config = dict(
    vocab_size=4096,
    rope_base=10000.0,
    rope_fraction=1.0,
    qk_norm=False,
    parallel_block=True,
    init='normal',
    init_std_qkv=0.0404,
    init_std_up=0.0404,
    init_std_down=0.00862,
    weight_decay=0.78,
    final_lr_fraction=0.0,
)
Each number is 500 + 50 x the weight over its row's rms, rounded and kept within 0 to 999. Layers, rows and columns count from 0. Numbers have three digits each. The size before them is the row's rms in percent of the matrix's.

# layer 5 MLP up, 1920x384, rms 0.0393, rows 883-937, columns 0-127
108:612516515494482529519529432586472456446456485457543513482476517479490506467575544559481479432553484495523466553524473563489508564442507454565479506453442510500433492541528432545497565466498559427536543462648470510468528597475544449445506570457425546498489422521443532475495484555460483517418539479474520433493476459480505573431569641537511522458505594526529567593417540554483440406564
098:469553526448441478527552451484507519507562415432516522524479463483550512503491548432496499638417549572549525545571446536481538441495495437534506547516513549470430491507518431521508502502524549451483450580554369487522478386575548495437479569437433501507463546455546480518462520578540547518489517438370541455529513577587502515517471552549516452539488490447530461522541496488526540514561
096:544492460492453507558499433529582576639539437535414501557446420490594429471543536504428487522513549471508520460585523458400567526524466498521492492485492523559504523472456497443496409471453505491513540469547536379387467537547533503491449422487425517471444435516470481464472602625525434534457480388470515488567466551494436534498381531547521522416443482411573521654526526541713425488485
093:504576398432594583468635517534498468534470570472476583424514504399425522528452492485568517464477520476504460509422486478541464498472537494575444562477603575506531579554562375486462584590464526485473449442528557478461484441592457547501506490522471558490533480507473564551479453541451586521474465470536483474489549417431524519489466510481437523540437448510506448507506546523510505453548
094:507463475523474430484475577539465567458549545485555567414525455558454537517476520398501496605580473433577513499516505544520485452477528486534485470475577397525467487537532484571523447543489580489466465593455460547527502498474563440554467484440466492461513524454542401440620466476499503453478510476491508532420543448537509420498518551439545588407562500558471434501538427394563466447475
103:510481522517421457546542439475509557589473588501399510516515475527523499533587476583443416530504501475429401535357514482560543541500475495490492589472418535488526559501448420519609543549528559454521577536515395410400504542543447482410494501471545404390414442455409524530491524495549531527435484498533416627459542493465466571467510606502507534495463446516533498454502576567639434492488
103:438466458545483499435484437519573526544540443499555481572573516498472549490519526497447536470471500440533472627488518483467471527496493509481465474442447536517546458462515491559385481517486507492558567554510538556519472540502531451478541412562476430483507445374447511520598567498465589413513510461453502506516400425467394558512543514438564508510460490465457535550447506594534567509534
099:466457421519457467558409501579525469579459509406476625584520467429563588435441467410495529478495622576492411539468469501490452485406531481508486561501512488465441509442459474554550491549425520400509457455541489421504473482489568508481533569409388549472499433512545421622532497462502573548468368520514485401494476502552477452431557502466609512541475517503469480461536525495430587479464
109:461547420532468476442524349588446492482585524459507449493491581543487473476500438556501492570497568530503448515443523535550558491495439465533446534395493520637417457545553515506455594586430527432520440423532506506496390475569530523468610510419538445583481489527573530494469496473497538519425446496520401448498496576485530560344542425565414545420564398493407503482506514494469501501495
104:502561543531421473485529417565591467494497515464474478495467517500590553554565481537428477523505508430520519492506504509590500504381488484483500613498501521489546460547523429521437459560551485451530550380554462501403545459483489514456486510568549446413497546482525512487575461574493468489523563488529509487511408562521429459561452446541561474489402388492444503587467545510548569482524
104:559486502481395521487516515443513409486512451557509546531487432508572449447509486547446511479466522577622529596460593489540509536509616517474479532533518586525492506493494398477541473440452462533508535467542499516439486504499485542465557423455485480442558409585518473538537506455428500489386478504523534561513554555494480514500509592471521501437566436525380485501447420551474452489442
085:437530497499540481458542575505583474460467609563483581519512410401527528555496597478540582546517468485500539509451526543464572543488536506414488394506461522519526539495486529602585476485481547506608507475476438527624424520422430461394492446492533524470468511438472534566573503502465598513486513580437472499450508512466467418450405536525534555476447476453553414460489450542461547502607
103:490449489450481448526552435488583446409477516538509456568540497548599494385456479592318452492544528462523562498516453555497457487531599512464426421506551474409559512434556515385421536488502510568426549493550418413488496520525584461426545457545353507436484519545556462459521486546499569480526466510506558435497501616567416481395507538483446564463560535426501493465472477469482465490497
090:573460485545484481454524421506525511521436511462574532542539526498512526557480556491490469578479566496425485374496534574506481461437516477510440518429588510509449470450455536536520567555520424461552483486465488506602478483579445473382408515416453556532491497531439501522452505464522509519479528507409493492535571577575505516440536507481380480480518537533557470438525470584459487559512
093:595525398577434457546446562539599533515520478490447600483488498601546488553517509488444490526416430565488411488482437478480476447436425494532466429517592510610505473457383557474474546470462483510535471478560536460552551537503575439486504554504543510535462461490447440524626418524545525511514428512535506533480532535482534459466554420623554522477461536533435422426510469469536532476529
101:458476443585531485580426441510610523504525472461593537573530523493609532482555497563463582503525532519554507508540546535441553445504593488510514504443456509513564392460526553540487576580433496522502489475510494521499543380412490483562496450463477479438547484478409455469405462497504513405546479511443408515591521626537443436449499524538419525515553439468558569514473526507527510528469
102:557402443463522440405509490554481389558512447542514502569553488536542451496426539580417496486520501550504591563435612454488589569510465544461541558553468478475510528484497511496485446486478554464441461470544521431430508524368617478590542478444626456479525471472461536541481496459503559492504484457524448403508525456539448467588490502570523453479470511470553494492471512557518485490462
092:480493513383472379449425420527547481518415555504399573561463519532447567555553547564467433537533500482531463498635473541469564523509517450483519507481492583514539527422516429561597452534531529520404555487468467528549436474402497529535457564482461465463514516479568536597472512591543475488526456522477379525500396517473367519542546543538585494496430426439567427512507502446493536462466
097:569494424403480497457544535533504447582498570455514485553556493541474500546553568426513467454462466558514640421549476493531579522508511499603433457393468550578541460421486561563441494555401498507432548409470465529487485463547495470519485530478447498489460473577440502498487548545581440463467570546496546427551504533505533560508485509473528432496482538449542443461424391610507463520501
106:516489517552488334435405459449568491480525518448487511517466592568509533435555531522525538541497481506401476543399533510508504507501515517549482489523514566524484524536477400473432519479413488493574448505509408567472473408556517514426554464366531484452549549531527470524504494443502559490409466442404545507442544426473496461472548582547473449504604428432451492495425455454540461510391
103:553535481511457490438423424499595504414541457491569514503499487479527541508515538540439473551514523458499471502584487466512498562541500555499459439521463541439484480468484489489555517529486507450513502427475610495577439510546576483399523449462623549453461481505517491654594476472496528479595484470528465455472536476572415537466571493466541552501513507558485514506361500513524482468474
103:568396475518472447527531432580502497500580559514455438477582497522523605449505523525521482531503483629661431394479440473473494536391483446496531570437511492493456502580445485507445511452538499478467474563520548454392451489489520455501526517419600501484563484404516526522426511360602467514445414474499464537439480608496453509570479467635445489556561442525526537507472489502544554471444
107:575507543483433513560508400492566428530512509514481469643540477509406524492488529486499491448553519567422478592477461434373504411450501533513506494507474498483537485471466493507557483443543537428554440464472524438464465529470600480442490506533541471482573507509543422533540475500559478530457400480380499490516492522499449548390516420547441536517530554447418483521458560557447502405423
099:572449527499462493497547477504543447501497497585458526513520439518566564390503420491496431500468499543471529482548418585542518483365601478420502415402533549479580571498399567579509529598479562449490493545459520516559507514498624444536543539444526527479515492439534495407514487487535494485441590440452441481528500537625467528469552457545403485504447430475445482457410456524526507448547
095:461527482540509536467622614429591405445422514484577455489511435521564533423502494543409516563543498503541528373529428513487504486509496509473514506534550501537534467544536459438498474450479519532438483449533518527429529465507478594463490487465552494443632500445368508517543551440432526495492489515516502465559509577571572456537457523491508420427541450448661546545526500566446517483556
109:486458576482449450471526294579503474544433419549446377546558527536465395412537502492459517427514533501425425583499495553505539530473470447467551558454456452571541422438492516591579471516553503476488524522592466412501559408469562539333526530488507477494494498443532494480465508501510462445541552510519378533434491489540457526562508486546475571422461489489529490542480403487573466542506
093:470568475516542487502542579501579419567409412478550532538526526444443493538435506545412481441522571482483506511552452471511503534525496510457464484507564409503416542512542419566477536463470597474555537429467542526589451430542453438463467363518507429459564493546521555567626539489543514537506510476536465548426463466492401509424495638444533553542522460424535430567552534579578510405495
106:502448438440503501419479449492495479440449428374568472490491458496520534497549482514437461516516500611416390560508475440470483461523539513520444538487541511493546466594499469487529513555489520596517456470520481495522498400522514427466490484427481472500520503495517419532453516542542489577491373533528474462501587478465457509512476487577424499422449510525500404474505556447593517471503
101:573478475514471468523531526518513530494485504490363544526477371584467511527508461574414466498593492521483431546528531458537527507518513519469568470446512505521534485540510501471521508443421479569477606505616459437451466564464500458595487472485511515482551524502514450457604521499515503599527586486501499501546451481525448450506450507461419494531539557464544512593576419517530468487634
097:454480504481552476526465409549479431531448486341527515568620429449587472550509487438485543567464439451500468471519407506471498499478496443503565525549587488426473544595436485568545512484482509555513510552543531499473542550442473424458568497486521561472593504403471572509488401538539567627485511434407494565482453561545477497504426475539566517481493386497517510525534486532566552531468
101:568462551593522485514502576454602531496485503452500563516533448444515553476523533489537497532561547545577556495462519545509541537519563470618497401537492537530438468519530453526479444436508537526540499558550495463516493463466444544466458566448518488474525446448490487448489497504445445553524419475407494511420499473611424524414393550451534552445528470460397568454566537492565501502408
124:521422506586528454472522435489581573557527352477464499513452591518482505460456446615516482541567559522538505454490529566436473396365530474505438478580500536494521500608470534447586552531553550479570442514481483495508494564528549538477454448462508537508453454477500543571502523505517445525442391554467521445492557506533517515546623486429482516473565461429431490442455521550589559485485
095:589545456519519496572541494473511415453588465551435536499577552442474447417492506483431615416427518484588474405555540536533592484444535484525415522465589570453542434472479552528464593510462517528527562550502398478478476566444542497490530475569454419489551457586436444481453519450522478496501396481482463499578536465502537447561477448528532453515447472403496555450475548496551509514585
102:462541490509454502432545533588597596422459494504464583541504436500578502510435504571524503483484532459449477530511481442449452484523523462489445441462536530508617522447486455562552499507455512546549563559575436512477425527493512468520485445474505559496481496415463415547539484446611556583522492491515452506553564537653483468504467519495525526521531520560462490428508552464555424584545
104:501421559478451577423534492465547528513537551490462508545490536400472541489448547463481474546547586566481585483473486416565479538437530478544438563463547558510501533452445510444445476626499508518448514374601449417434474460542564505503488472446502401445502476466565474603522497515567550476430521486558520408515516405471503523478537477488508471502438529462428567545423445470476475430456
108:485453557453482552530496522545537555449517476459481542545554385512494570556529508562442546449502576546527467521561446548449526437522453483503474407416460468472541550504412515534476478511521461475428495503535477455499453481543512465449489448471539537493473395471473463475556501571471486442468504454410402406347535553549492511433399527416583497457588394515500535502452410548483493523473
156:522422519552544425489487422472575588546455413437448541478438590504517514470433530581458438449560539502537554489517550570476474466340576527498482514502525577526507482563413556450515534553505530453689481521526488509475509523540555550526458506387503553524441479475515525501503559521466509535496447522450543508545494507499517526521544502442465564479537434489469480439432436544612535543575
105:491484510494426484382519421461560476521528552549447528450536467515534473495563420477522502476558593569526571540517540498535471453516542537463478438521483476484453468547472552446447520518430453371482534496561433467488521525577505565398503450470464561477463489476511510492549493540507553520485486537522439472460468556491462485509520585428565511497498436519510558499433584461520521458597
100:457549463469521432530519546458559585450543503436564477580528413504495498507504509631411456542558631546490561532468525477519618472450553511584519558504520485412505528481439466517595604425519591430449547520436485468404456439557511464440387533462492546496508445511540485527499524539537574490460476433517596489542493513578471575480537615456510498510391550515461498493557529556483533511527
104:551514528509590517521595411601660585478466440539590490451557465559493585443475494546464498480498519558534518507539550433457512418436518422479564534546499517544541588486489505483524486449489493455442451478527560488517443520517512486380505520474398510533516469494495617496537489398558496541491512445547494461508655543406533476483555483557488595399480457498493471477490536592514548398545
094:529479509517471527391546457558502496461564489378507437522496535482496515501429472525540503471478472482550488496545486444466513522457577572499498501499613526568476535533417620589470517616432503544462599523443389473532485463484514459466474559455603496533604522429525482576590526483400536473495526532426457529509503426523483565508500557480479402605443464476496494474459497466476593503508
089:482495441560478528420368524477542573522545510522493507510442557459549569481340509632513507516466482416531533580529439446517535457518507526508449506565523459434500532518456606467387468435514530476565507572571455526557464472550541468494595458434498484383512597459518483564447532488595481568526408532446477531493439612574483480515454465486552436551444465441420479523446541474458486551416
108:553494434579441491571485496477493462485543622467450518486535519515534497485592463542400584460481531491508479493498449417443504450422455442463532472522443562512545527590435563526466541524546531500425553460651589529453545527458520513475516518478381556529574428456541503482538584336490576469411404472494549495453530475556493444442517471490505593497475439513622491486457527450473412484478
097:541582507643465496467501476452611464525482523446452620504509535494580502520531523513538415427564471486491558563453506528529499514383521449457525504472537601590501378495424566511514526601556430469491516416506492504503568483543515461542499483486471604502481432490467422462461437424508516423400494545515433430526562543504501536499459517486496498439508506461556562401405503526500473453524
096:435507469539504504497417489509502458341461417535492505498598473465510566561485555600482612471508599462550472538460554503524514483470560408596471456525527477540550513476426572599547392486440528422547502512469459466564427509532460569491492453523454583484530474548466467524473506509511522593434558470458492464500429466450518493553481412454545495479532462496534431451507445491504433496508
103:526519478627508487541570490529590479525568519469474516494482515514521507456567550542476507457516502568457544461552500419477472577448560411581457460424542388534518537472522457550563469548467498417469460467538620442567487513565563523446445566413482440492465463447480499577507530523545503511396446506448503527381502421560502438505574444499524526496495488436472463562555574456559450482457
103:507528509532419531523614439531548528485525551441389478602480524549471605456638500443521556454505493515463528498439435466545531561495428544512504465478467611526522472567440426451524589455527553475472454526488582530493465551556476436405526548516475500435458562462494435539460396546548540408417524436482492457377468498529480514490480480540531534369465461463481589526503477477554428472463
107:534524467493463528446534447580562488451473428522459405528524479427467525503456549587514554553486501529460474415564555526480485474519493473522446574490450546537326462557513609498518524512465550481527571504510526508435398542508503434488512443459503424436566474423492466449526540520567494533479424509580507476505532523485498517472477516610535524455612498529475497422527532522520531475518
100:531476475450523492507558458574485472553577494520488518600530605572583468431477527523525511598526596547420526533585551491525536445437526454465458541495455524529485453440427500502436440456552482526489496514566462518503444444473527481456529525566570522512482480496491536530436370434523553459481519538505518490557497494464494524501538504536472407451571442396464492457541431507447506503550
102:513338425505408503517432521477427509542471507498606449467559464465443507502492438435486527465477513525503508530532511515474477518568508455510487540512549555463495428586389520530505561526537526418460486508506443573370492469507515502449430464439437520508495486425517549489440550503571458461559578564580498487429513435550465569435569534492451532457478548539480535372503498608501501441453
110:504450479523472443514551424509581510506483506469460518469380514546457554525513431500453592484534512448523515481527486573482484467440530443538458586459425527551532519497554519490504542467472522413493522465526498518409392417452552489513477527466546467483488399452508508422474477571467579583481455460536479507525436471576403533506482531506412519377455476526500435510432430543482558425589
106:461511481486473547498538493455459498463580449459481453494503536553528540510427526505490525531509476531394437468552507531610547479389532412548539454469547633432529443616541534587514563547493408521487464465530492438533457506465515592488550506508459545496528545485464525500467570464473583500492494534535451554547563438554442540400626460567517485494480428443600515516424467577506509512545
105:561519485530524476440501516561501525488424459474505516565634553522483513433490589584503469437465525437552523543450604491487538498365437516518500526460537457481412510514396459502489479512488495358600492468529510492538511465520481540452518511413497514400499454505450496577571469471496512537484485491577575507466499522526534527529500458520522492526529478479524414543498523539545446460605
106:519484419539456457536536476348508490431509474523552479622451476492576425485512528482419500500532575536482527527426496433500543504537479497431413526508503517481456588556424514572533544578531524505476484600560545548518431481547496393477580465543518491491477380619582548530436499531565462489503486440502559509531458439598439533429509510573578527501512437475519423414497461501524559417417
097:550613443511549498465540488554480497603528451405533517400511452530524487536514447477440503488512567504515527533489495516517457573403462469476450564470582440529501441488467442607578534551444579458470491521495529509489450515476569499442506512536548571499509409546513578584483544500504551487406501531439361391447468427466469571496572482510464530522522476535546496408495536536479518505509
# layer 5 MLP down (transposed), 1920x384, rms 0.0292, rows 883-936, columns 0-127
106:524447497472481483489486479523470487512514554520500522599560508547569629535577525430563467538435467543539532464567548578550491555564455451525467504550462414529550530502484422438378503587546428446450552514391552511498504545496532487506525424518477540470506448444503509491524507424476429498593396533463494431525529591444425546514497532475471530442606462398497475441525519464536570511529
100:507461533441570485491591543567497557428572503506476453515558448495571465485542480429456478491429541570490503458533511535481534446548535509456378486511510533531462578557571557526599503485553620428531427497501542441512593532560519546565523430585512442460450341493571531539504455538537428486591508465546506442444507445459453426477517525559473502487505490463458469487529537499528506555483
097:416557541435427478545494534488497460458380493444577462436523481605495455496499549495457516500530456399416512513426545459572470557525489530506566543546546456498534547437524473411479528536628450475420372376564445499540508478483545427538519550548456522561530469569433509570511525446452412512543484545482478460558522553459491618421491458500540561482516569531526478426533539554404537499574
097:541474486439546570512448555441563540505468442618383485553534462536462463604432568506472555436465422535490479457508567450486464451524447446512433452594491560589404536544430418489539487520567513551550607517546560538569529492518496477470487491406473536543509519499507444511482467470496518495514514461586548554498441549509609486510454543507538504465509510496455485491571539480453496508544
099:432605508446506612417475537457462489518425436577414469505571550462545509465555477501506473451419474444491539518485443447503511562478549554493547469497590447503565519500550619495374481550480443501443522508548498427451547483460401482365467621509537489571538473508455430483532555515572586484469462523509488455546535516500401534500493477551550503490492376467589493453481541548480527536517
103:576443533516516488398564443445505437499546510530519546541535558476484469457536548573469511435508451493605573493472549501477469561494611504535576507365565549394510543443441501523557489483538474509504465507499540510532512498448439477446514499449451456522461606486518540558448467483526555576586488488540537518414418476486440524463632510423478510562533580440550537542498549476433411429516
103:518520416331549481526549592492487483504507435454439466564455550400429497525538452451482460524593499497463468439500450570511477487556512486551556522458409527505574533569538487456508398509442574475570511519630542477566489520517451471564547605514549501470491553453480538522534411483439407544522368487458476524562436644515463471477535459434484550436491473428491499540471442544519564537433
099:494418443525529514446469565436496440542532597478458470548479520511541503576491450488491470527487467616478489482575439646469553482499452482523490495423511452457478593452429476494467569452449569502518535506573530510529503444448596524452488476488515435549607570415521534512492472437538478482463539583497415581499521501491470532546457437530518570531551471537547524451454435508538457441518
107:496645578478536482517494453522493518551540484471511405508536434448485508545475548504518466535417463521616472438546604506546506502517508424440526541520565533382447497548572477434506471456525521429556577489570487615421502478420497416516465507491434378525479479492500536469433521579642440597484411514530544526474483470529534587533494527524444435490518522474474491462454479555478460629485
102:492547547467469487483441441566530495554377500484488474453526443466431472449510544512411546636594549574494500477474509463508506376461501581475529528511506547457563446505484565561477452493576494531546522542530481453447460415474511445555462598477506538471572474597445483468608589559572522549457605420383545414471486559504482489386584473494523558574424413583419492486516510540498507474496
100:535480551524420531385542470434501520539533457489434620527505404384474525602429491370506449497492478517490487545409480527529483532543383454491510383519477444577613408483492525529405455399485516526535393542508525485472509413430502577436495524551535510513503505547548500543451481514560500398474507516492506487548438534452479439531501440517456516406486554498612590588509507529522488481552
087:568522443576514438450527490519465560558516466483484547440476577484433464408424419374512474395592509514586478510472514479520467424522435614500465465523533518568550536555525520469405530542465476403434486584475576464472584529595531484536546557561577492549547512592576411479364524426491456462490571478469595494536465554553386484535494565432441421566520501510412557476523483493538549436491
106:459415529525463459548536498514532512468545504484522503517563436616465437493418464462463501457501547539463519550532468416422576530499564541523487489498497476463460472512537508394537365474454553455481465387605487593477525563528509458477389479551480513565533567514482472467485515486463525534488563512565447464486416445397415468560550511534460523481480572494499463496529537589457421392566
092:548507531467495608526482500539472526439534530629525477522392470558511534533563472453394516493520476455499539504546575437457485504444477510508535536594512479440567519436484486485458423495568466519497472549515553563612554435491474505460504503555530446533554434533565532499465470501517546521503523510496539632461556560475540419610413526499562514402553485487450497458497450457392453426596
090:457589500468493530536509573538416574525538597524491481455598430475454513474453528429615588383424496462565515474521482472569464535440525467537448599490483521454514573549557496469467489407562537533348439475449576438512557355534452581526472443484346539493542581550497533524458493462447487474507511470452521508453556435511440568497483481550426499450522438464414466531485498451570432535500
099:400609519502536579528512462511575418466447502492573497426482506409437470500475471507408447558444458536571584482620484489444497498524506500489463467520432461557492507522509422486447501560486553558441502479458488349514515416481448601462475467436426493460448613456566464550552491519547479480556403546471479559598525554466455525567488440470547449570502520517375536543461553480434498418527
100:486516477439404455500577448514527508535510502453427517523494434526541489486412478484575559534465527518468471547494524495469557418522544547504504497436516417448479482473472525526530471569511490499532507538502535427552521443572483423491464512447473412544523468436553420480505476544492512464521501547520527377447483522499405423494597490510535484511362542533429519454567447443509575472507
094:442401445496481451511563442555403527536519524540602424499526540480437566606533553471451557582515520479485459484534596473470453506423479411446545527468525534494481509500479512487465494516482496412542522449525503618555574510598529573476533460472487514441531571454556490535493502544386531544484461453386501550554578487559424535529466491460493426467573391529500653485448523571456432481447
097:380511419446459396498531522534495468393523541505571478487586466477512497560564556390517445543507482500532446477548540496573497535618367504465609530553488444520479396411464508413497500375532623544548522436577397476485469518459451579522545558458445638581475512563481493466575477533464547454522483443459493520447527417492591515562537618548480528560506478507545412421494471508528540476534
105:479446517491382475465512456549514536451532505477499479495498519508528559561506474410446464567513532397526513570457486496493536508586469526460450502498527524527494385541506404546447453435533524507513565448587498531421472430467527488413468551517554537491434501543481485408404516402528524522519518525513502475519499476465526502430436474507569585448421585579506551558502512507484488481477
105:511460540561487483443476462463415625481419456469467460502468401453469496440390443471454495509528523451585589526487462419470507444502452453575492527460474497550492545483592534440531403511397479539454503527439522519435624520469474460577508465515490608462509558540563514520535518486442479504446469484491446525611577560662588483512435434561506532498520522460505494464491526530464497515561
104:475541476589535527582548605422499506528462422471535497452434518497388503573473515561505597434480563449461499474485539467493591489418430523539529543481467481470509494548479477460447521452487505432572512404497533517499497496542443395501516548543518461538488568541513506570499473540569492436499465480471555487534540453481543546517514423536373482477550470549598439573501432459638517490544
100:416434488533513456495579522548577547519542551530438478426516627430458419496510476476402486586532464489509489529480516559454527451503551517505554475481456416394522500514478430484490448503507544449494496450583443512528523504488451479572528398555463533394568486582539505497496573418460434502532564490503452497412358411462456475487463552484506559489549500507521462497548472549491497379558
097:470490561555475537502482475413556537496429488407450468458426550477474507496557569439491517539466419473585500452546403518451510438558527403510409479494606462427465562485540509586557550543470541453408557581509396381430473521563523509563518507493585480500478526451498609457423494520456483480521455419501523520491514535517478557451454466579543501531509527560485570535493521467520454535479
095:471516435421385457459522534483459550441470498610420551550504566484457512589610470485503521343474539604507542566569458478508445400551534484512535464495561530555456554435511439520427457548553514404421482495419499494505433516471481459622442559525488492495462402466545483451518437542540477535502510629599440530551514498540591467474447410506514535465506500506453430461520513468371600464493
113:503514525374537544573526513493429527509512511415503554541434462453545473472473462500554504548507494465473464502510540581436490524514411500446517477502518503412527483450443499513483500576519518485515470434509544484439527424551497472446577527388503501457486522637453535510463473509483488534533578497458450405464428530518413529467579590515451586534575496531469558522374444411420485338441
095:548595624510563499489493547520557521501474490446537538511562551485490527463465500394451565464556450548510449499430566438541419460512434519541474536487515478479490484528465602542531396432458364526517470462498486431503560462434511449529566506517519574477423433383610462379430431472529523531526479502474513517570540505543590592519494441485484438451409569525470448546498503502570481628501
109:548513482558519445593467472491493543494496468493479398390538508506497605605430475443463433457503452608616511512549565492494405478558474468583453513505482444449427543422516483536603478444481504453478496549452466545492599506513477415446421470477432503471408518509560526447508477475491410451486545512406465599538538547509575446499557551528516540448544427489551476487531378616550464572400
106:573421529536517440556399443442501562454551451495502421484562481439490502441486515580531524432654448508477558415496497490434460509404546465634430502551516556613534517446484503527568519520442523580501450491403494447493444516420550497563449501485509519518564480500561529491549465518454511469474393562440584566489489511563506466497552424553510550486440456511585461503579392498498488554431
097:607511527542462455545531492498522504486519488561398505480407593501488574511458430581486382408514486446565529492491527488554480591508520525488514529465504554581507575573461545540521438502476501435472520496431416538506491531504483552545474435563477471478446483429487531602474492489377491420537522555537477506540496397492590397465502431461561452504478584556456512572515443364511515540572
103:480571535508492471491411586461510537510511536534476557416500436571432471455577482525421434462478476521480447469518467481497536572528589535495540530559560521564417471454481561556489480566465438417498388446521535479453518457510394575444464448479481444542511463521472585551453491463493415480536407463561514553492510539465427603497624408382554553414463471484558427414510532495498510544532
088:528516620534501427495529489498562527498515422472484508542440537481548473514464495531539479469521500490535491518577582491539443419512492587492520498566495507532529538511479512475458542514515513491542486523187475509441492480501570470510488528435483529601480498439534451514466520471491429552479421491475561509500487478498813453485586568473484503506553481451464508416522481590542540715459
097:429545544486485560516493522513476613603469548475543484469554488444486445606412437419397503500479463417376485446435571448447501473477508565527536437424494536463592503506451486516439488548580505452439504442487574543506563397608484532489423427437403565471473603609518536546575507536549517547428547428443557535503530493532451488510494554444562485535573593460428481530494497553480466447411
104:495546498475553414587507539480490573496500545408492467442472438523555473527366607494464414493469518475516462610453516494500537561494534539529466537580452520477515459551482464416381503533545466480558533512445534487513510529609495428477588526503525528451456525496490495470434481570489443484492534521480559611515521445463678591553574407465470443573563484473483533536470542439575542581520
111:441421481511560547500486519500504485539548479378443570428460482581509480502490440478471487569441443504414511472535405565463456597432418644469500499550422502534474473423436578512635586475473510506395491535522507418452487533483518490486518516517527464561522483484493522466493489544454527406466457527423574533467556549489496448492445425602588536465496516484462492484566554520527493556469
101:553508492475541471458455483518532534588518482469569398493491537500445513567444533472473434489516609533522491531484390521417460526494576490458460585578521486518535462466506510510550487540518508461516495515433497644517411462460566491499464512551445453529572592485486644599445428522447485592445502515464557480546535566447414519526454548419613548606488548541413475527511558360489441395520
105:543494570544430392526471523502537515500505483476472569503453534493471525490479533542504482483563538516509508579496565580512456495432516508485481502510523540505495538484503504401484569524486496451556516511174520486477492463472546483526503526412482537575473475483565508525468539460512407560534419559518533514527497473500806491488588501524484482461530475493470499432450474510565565734504
095:443453519446395503437584392478423497500515480554510498534574512448437537478662492543417474545535527500542626519499552489440409536463413632421486536456508505597539507531452517550379469440543552493415496507483500536565500555528528513516518526570563479474468655526429495517454457500581425481494571513508451538459484522440459560540457576393502458534430533514563520466432524561560474369485
099:443532540523446397354523522499477481525522549515447473489572528512507508502525517491512592487405486514484409618493531435558517577552478563477486565567465528606448581573468467570403463541541571525559556513528597498560498574522492561515499549390552494490505501424477464377483657503529430411521502501464449518542462416475471476447523501506493492410459585452574615472514557465444522473479
106:515450489433485476424559478472525531440556522525408477474469592488547438498496517471585563570530539523381464456555530491547497585440574494536513541441457580510499401585465495530495584452439434506469544557610426432509566584406560499499484443484542561464528553568483454564454587457478437563468493583510511503552525439500513388511441569462483370515521507562534531480465519464556413573545
098:501574579437526524570553510402493478503556550465607423523471546461473467524610558484489518514588530443482451483455560504462507519374460521471488558598435542534492542498548514449529543416553485405422349398506499519541460459508552484564456596553412446464450532521507509515449464412529570420580461409467536476520529544454538472532483480487496568516499442489453513538547536536504477507438
092:519555469460570529557522573485493619465561415506485569486545508544525434440489528477425592504459548514441447551480486549603552523525484498465501518547536580428442472438558570472451486537469427436539489386476497487545619541470435493470525413600497466504480386437446508560492468551476522566470585508537504480371485386461546525448435434502495539525439521493592497535582499556501494557547
108:596522450442604542618531553455401422647474465535538496473404490461515463534441543482476451482504530565505408489481571524556513436487426463528538575438504561487358502468543476490432456554579491490516606578415443581471420493502438590487478549559469531537483487601457570507409549500485483510500402464489526463473485501511550462475438540583543534518514603481571532499474564449493432429582
091:461502468478545420491540496438602497611494576497619578533462537441446490518482433498517596569497545548619436469486546522564551478532501523545593446545464535467553474420582485506436564450564539573374517405423523573521383561522431553521554563586429511597466489511457510522433549514453527446497523501445500511472525558494543461493512435516511495440431377459417530480519523493621499543456
097:400544410443533462500517440519444574446453592473467532494536503437571414609435469499548477498427470641424591550533472525492533529517555527499473562437441482482480534561527482447551549533442536483525547489522598574486524482584581533458526559442531432469484565436468453444480548488481542479530489509428480479473531429453457488429498559601426493509459552485407558531509540508485554484431
112:391533424469514564500442606437474471467487555418523498414491558584607507534395478553473508559548509485454495445472505474568554517480469457472508454488502518506494517494466401493490519430552499459563521420600542550478553433465496511470530493422391478499481443444531438465485569604474481436513497508494465479505519421516390485453460414504510520420497465545415562554460598487466503456520
108:567506560408450493529505473572461487542457472535443589518652556622417486442527512610518529585537450453557557520368472483485457521513580490466527484499459481518443410536487561489423526485487421614501375464536584400439554567501456428468470452525447530570562493521546529514538461535525533504508483557474504492446488436502469502443507556476468444548491553509488480515496497483579407528568
119:453587547569469482523528425482490440418497502472456440541508371452406483523536560450453424544549531506508485482534445468425557546416439465455554583437502431424473430606503400529481467469571543548499486447567501572382483431449507568392576518450561541508483423508449533561481458513455438544505537461506456484446483486474446506521477496505400481533562434492513590535453512538541497461471
109:464519513444507582446380511565544541506479522486496547569457539478448466510438541534478461459476504475517518455485582589447520513474449414484503525374483543567417427551421576414414518511575432485437480359595414530607522424471492509429579422534483499449490524413481472437640462520647478533472499516489451510450501550479472496464456441460459405547535468443550483521502542557550525497526
106:487529555462449507490515381515583493405490493557501485517527394527455458500399475448479596659485522441508456506462428459375482396544579494489505496413535470465414564503458461475436400497583476494485448458557597548511546497532465561424433446510434527530508475467494499510547533518426496432652521548495469573481602415493501490465554572439420473519484509456479501572522567541459488525451
114:501520509488528484492501509490418492498410516517531432531563408488455537443518476522598522532518480479461477491451409524407480450547523514537481509548507505488540510547550483464565609453518510478517535485469451460531566490506554554459497491504537477480454486463527510454461565481427448475479497458516489506531555579530459479477474424603491489426482434558454364521424489407518441499535
113:425500536476411451512580447408459481530435500448523546483496519482523473509494607494431419524407500486510477558522403507512655483488530572528476487414441571454445433664523537486428489467575458500546487441648643511510406453565449466436575438497531488505497428518480444514516438514415548516551509412498451416479495440461452501541491550545506505453522539535544584437560504456583487489512
099:533428449515557537534437428507523464493554502538535453385427540530591438493353461599521507533589475563467523539570554499506503538522541503473568481593506525552483507614506406473628511487468584528495431576435543490466494505543494538491464450430413493514519456408499471440476473474561449456549483523488459531558495613558682437517532503485482511528573435467503507516534494545575573509416
102:565607465469537581450519457395527500461437544552593498573499537490425543511567488431583529482512499478402474543558586535476426527550516582533563460527457527579554515505490567479500484485452481503462547442564432544588563457511543475461488549466525588464514445514525563476443610461460429507487412510450549677455464452523399485546492436463490475499478600492477390538487533433408575539549